Weights of a small GPT-style language model, trained from scratch on English Wikipedia.
Size: 4 heads of 32, vocabulary 3486, 4.88M parameters.
Architecture: LayerNorm before each block, rotary positions, biases, untied embeddings, attention and MLP in parallel.
Training: a variant of Muon for these matrices, 329M tokens, 10044 steps.
Each number is 128 + 24 x the weight over its row's rms, rounded and kept within 0 to 255. Layers, rows and columns count from 0. The size above them is the row's rms in percent of the matrix's.

# layer 4 MLP up, 512x128, rms 0.199, rows 499-511, columns 0-63
size [107 104  93 105  91 101  95 101  94 100 100  99 103]
[[115 119 131 160 124 142 134 113 122 142 158 117 114 146 101 154 141 130 160 108  96 162 138  79 126 179 185 164 128 129 151 144 148  98 121 142 128 191  88 127 149 110 162 117  93 130 105 115 125  99 155 137 113 142  96 138 119  99 170 167 108 135  95  98]
 [129 111 107 120  97 155 100 136 171 110 185 135 149 156 142 139 125 157 130 164 136 101 153 116 132 138 157  93 136 116 135  88 103 153 158 150 101  89 120 107 128 157 117 100 110 138 144 114 147 160 138 110 134 137  83 144 130 126 143 139 132 143 125 139]
 [127 166 140 110  92 156 133 141 132 127 101 171 110 130 131 122 115 169 108 154 103 166 168 111 136 126 100 179 119 135 110 143 105 129 149 111 116  94 139 152 100 115  84  76 148  90 110 121 132 125 126 125 152 136 129 116 154 133 115  90 127 132 121 143]
 [ 91  88 133 125 158 123 132 113 123 130 147 142 106  89 142 139 184 173 142  94 122 148  92 148 158 121 128 137 172 119 124 107 135  98 124 142 128 140 112  99 139 159 132 103 113 136 119 161 170 129 143  93  97  95 133 120 164 123 121 129 122 111  93 133]
 [145 152  94 110 139 110 135 172 117 114 115 153 171 122 123 115 149 109 109 134 117 123 120  72 116 145 145 151 128 131 132 153  99 136 136 125 130 136 140 161 135 126 130 190  98 153 128 136 117 131 158 132 137 136 135 156 148 104 125 128  92 136 127 180]
 [189 127 116 116 101 134 144 114 145 144 181 118  89 135 148 123  91 116 155 110 114 141 132 111 126  91 158 142 148 150 105 126 132 105 160 125 129 150 124 173 153 147 101 112 129 152 164  96  93  90 116 113 130 135 142 107 184 177 162 115 139  87  94 138]
 [157 183 170 121 118 159 121 146 102 161 158  99 147 147  96 150  92 106 125 117  63 107 157 129 130 165 132 106 123 144 142 102 135 123 134 139 147 124 145 127 138 121 146 125 137 106 106  87 178 105 122 134 102 139 123 119 148 150 139 137  99 158  97  86]
 [125 163 148 168 129 118 115 122 129  86 101 136  99 156 101 188 131 111 109 117 114 155 117  79 155 164 116 104 150 142 170 133 115 136 109 101 110 167 144 142 100 123 104  85 156 139  61 147 158 152 146 112 137 117 155 162 138 118 145 139 135 146 143 122]
 [106 139 107 123 132 105 100 136 136 100 124 133 141 142 135  94 139  68 150 101 129 134 147 110 150 111 116 103 133 159 119 120 172 138 113 168 147 120 136 166 111 124 174 128 119  93 149  94 131 132 108 102 158 130 145 175 165  98 158 128 124 174 117 110]
 [159 139 111 129 132  85 136  92 160 136 170 186  68 126 167 128 152 108  88  99 170 113 109  97 148 121 104  68 133 117 149 162 122 139 128  97 141 107 112 128  97 138 130 146  73 134 115 131 140 123 175 148  97 142 125 104 119 110 149  63 111 141 102 119]
 [142 135 109 120  97 114 150  90 104 132 154 144 134 155 183 138 129 129  98 141  95 123 139  83 129  66 122 169 135 141 138 130 143 138 122 104 137 145 148 150 117 127 108 126 142 113 117  60 129 143 140 138 132 148 130  93 159 138 150 146 142 125 117 127]
 [138 174 128 151 135 128 147 147 130 168 160  79 135 113 130 109 133  93 126 124 161 156  97 111  62 108 101 154 140 158  96 142 144 149 149 150 129 119 153 109 146 139 120 130 134 141 137 126 115 161 142 104 148 101 148 159 134 124  96 103 120 100  97 136]
 [ 86 151 136 110 152 115 149 116  81 119 130 137 156 132 149  94 119 101 154 161 170 113 104 148  99 149 135 135 165 135 104 111 116  73 129 108 159 124 121 113 148 144 116 104 122 145 156 147 142 136 137 143 108 109 107 113 121 111 176 170 107  86 155 135]]
# layer 4 MLP down (transposed), 512x128, rms 0.195, rows 499-511, columns 0-63
size [105 100  93  97  87 100 101 104  93 105  91  94 105]
[[136 122  99 124 118  86 152 144 116 110 168 124 149 122 111 136 140 191 115 127 170 110 107 142 113 123 177 191 137 141 116 113 147 121 158 116 134  89 117 116 116 136 128 145 120 101 124 137  90 122 156 156 150 124 158 136  99 109 122 126 138 143 124 124]
 [146 158 176 122 171 117 146 146 154 121 128 153 158 127 106 147 131 142 125 168 109 186 127 114 139 176 139 126 107  98 138 131 107 127 130  81 132 112 132 110 159 114 138  92 128 111  94 165 132 147 109 123 140 120 120 150 104 114 141 106 152  98 112 137]
 [157 101 127  97 101 134  76 168 105 110 125 104 116 130 145 149 129 133 141 119 148 133 110 105 136 138 175 114 118 137 105  84 163  39 139 124 123 123 146 138 134 146 130 155 121 104 130  84 145 113  96 106 122 152 138 105 135 160  99 133 162 137 140 136]
 [185 157 112 134 143 124 152 127 127 154 150 154 136 105 109 135 100 112  88 128 149 136 185 122 114 136  73 143 113 141  81 143 109 137 120 124 138 118  83  89  83 155 154 106 132 119 152 100  97 148 116 103 146 135 118 149 111 137 144 113 147 110 126 144]
 [142 143 138 136  97 158 127 178 113 123 133 114 130 132 104 129 126 138 135 119 106 126 142 128 175 155 133 135 130 121 157 116 161 144 134 140 123 147  86 162 173 166 118 103 132 103  96 135 156 148  70 140 106 143 159 113 119 129 127 129 126 158  95 113]
 [ 96  90 136 109 112 145 157 161 144 128 138 149 111  86 131 124 106 133  96 153 108 123 130 129  99 126 145 102 122  73 139  81 119 161  86 170 122 123 126 118 103 128 124 102 142 109 116 126 159 137 151 115 102  86 132 128 102 144 141 137 104 132 149 140]
 [ 89 117  98 104 130 128 108 115  88 127 147 157 130 129 131 133 141 128 154 116 124 112 120 108 103 143 187 131 141 171 127 108 124 157 111 140 111  80  74 162 135  94 111 133 108 123 153 172 130 124 134 132  91 131 121 109  88  86 116 162 135 171 158  97]
 [118 113 148 167 121  98 133 127 188 115 130 125 138 110 136 129 172 108 154 118 128 121 129 118 139 119 158 125 117 144 121 128 126 130 136 101 101 124 137 101 123 146 139 162 116 160 122 200 112 100 149 117 130 139 147 103 139 110 111 154 119 124 127 110]
 [156 113 100 152 123  68 129 112 133 144 103 188 147 111 125 174 153 157 177 134 118  83 143 144 132 156 125 121 131  81 129 104 116 106 114  66 139 186 127 126  98 143 164 147 168 142 116 154 109 139 123 122 134  93 170 154 117 111 151 162 152 126 103 102]
 [144 140 115 121 118 105  99 143 146 120 150 173 148 176 116 117  99 112 100  70  85  72 151 144 150  82 154 138 160 133  90 138 137 184 148 125 102 110 128 131 156 157 120 140  92 133  98 117 124 142 126 130 123 128 152 127  98 186 119 142 136 151 108 140]
 [ 98 108 124 151 172 152  69 132 166 136 101 127 156 123 104 101 111 137 167 116 133 131 149 120 131 194  85 105 129 144 141 129 131 115 131 133 119 126 157 163 161 115 156 150 116 138 123 137  79 147 118 161 119 133 116 115 171  99 144  85 137 121 108 124]
 [144 110 162 143 171 124 131 101 116 108 101 133  95 122 119 140 117 120 140 138 147 110 152 144 162 145 132 146 124 148 150 110 148 123 114 116 133 100  99 117 135 113 138 138 146  83 154 100 135 100 120 140 155 150  73 105 197 156 155 121  80 131 131 139]
 [123 171 136 103 122 160 118 136 123 130 100 149 125  85 149 133 121 190 146 135 127 176 140 127 103 119 144  88 115 102 112 116 128 131 100 105  84 132 146 142 113  90 164 148 121  81 129  87 163 120 106 131 125 128 107  67 137 151 103 128 128 178 146 123]]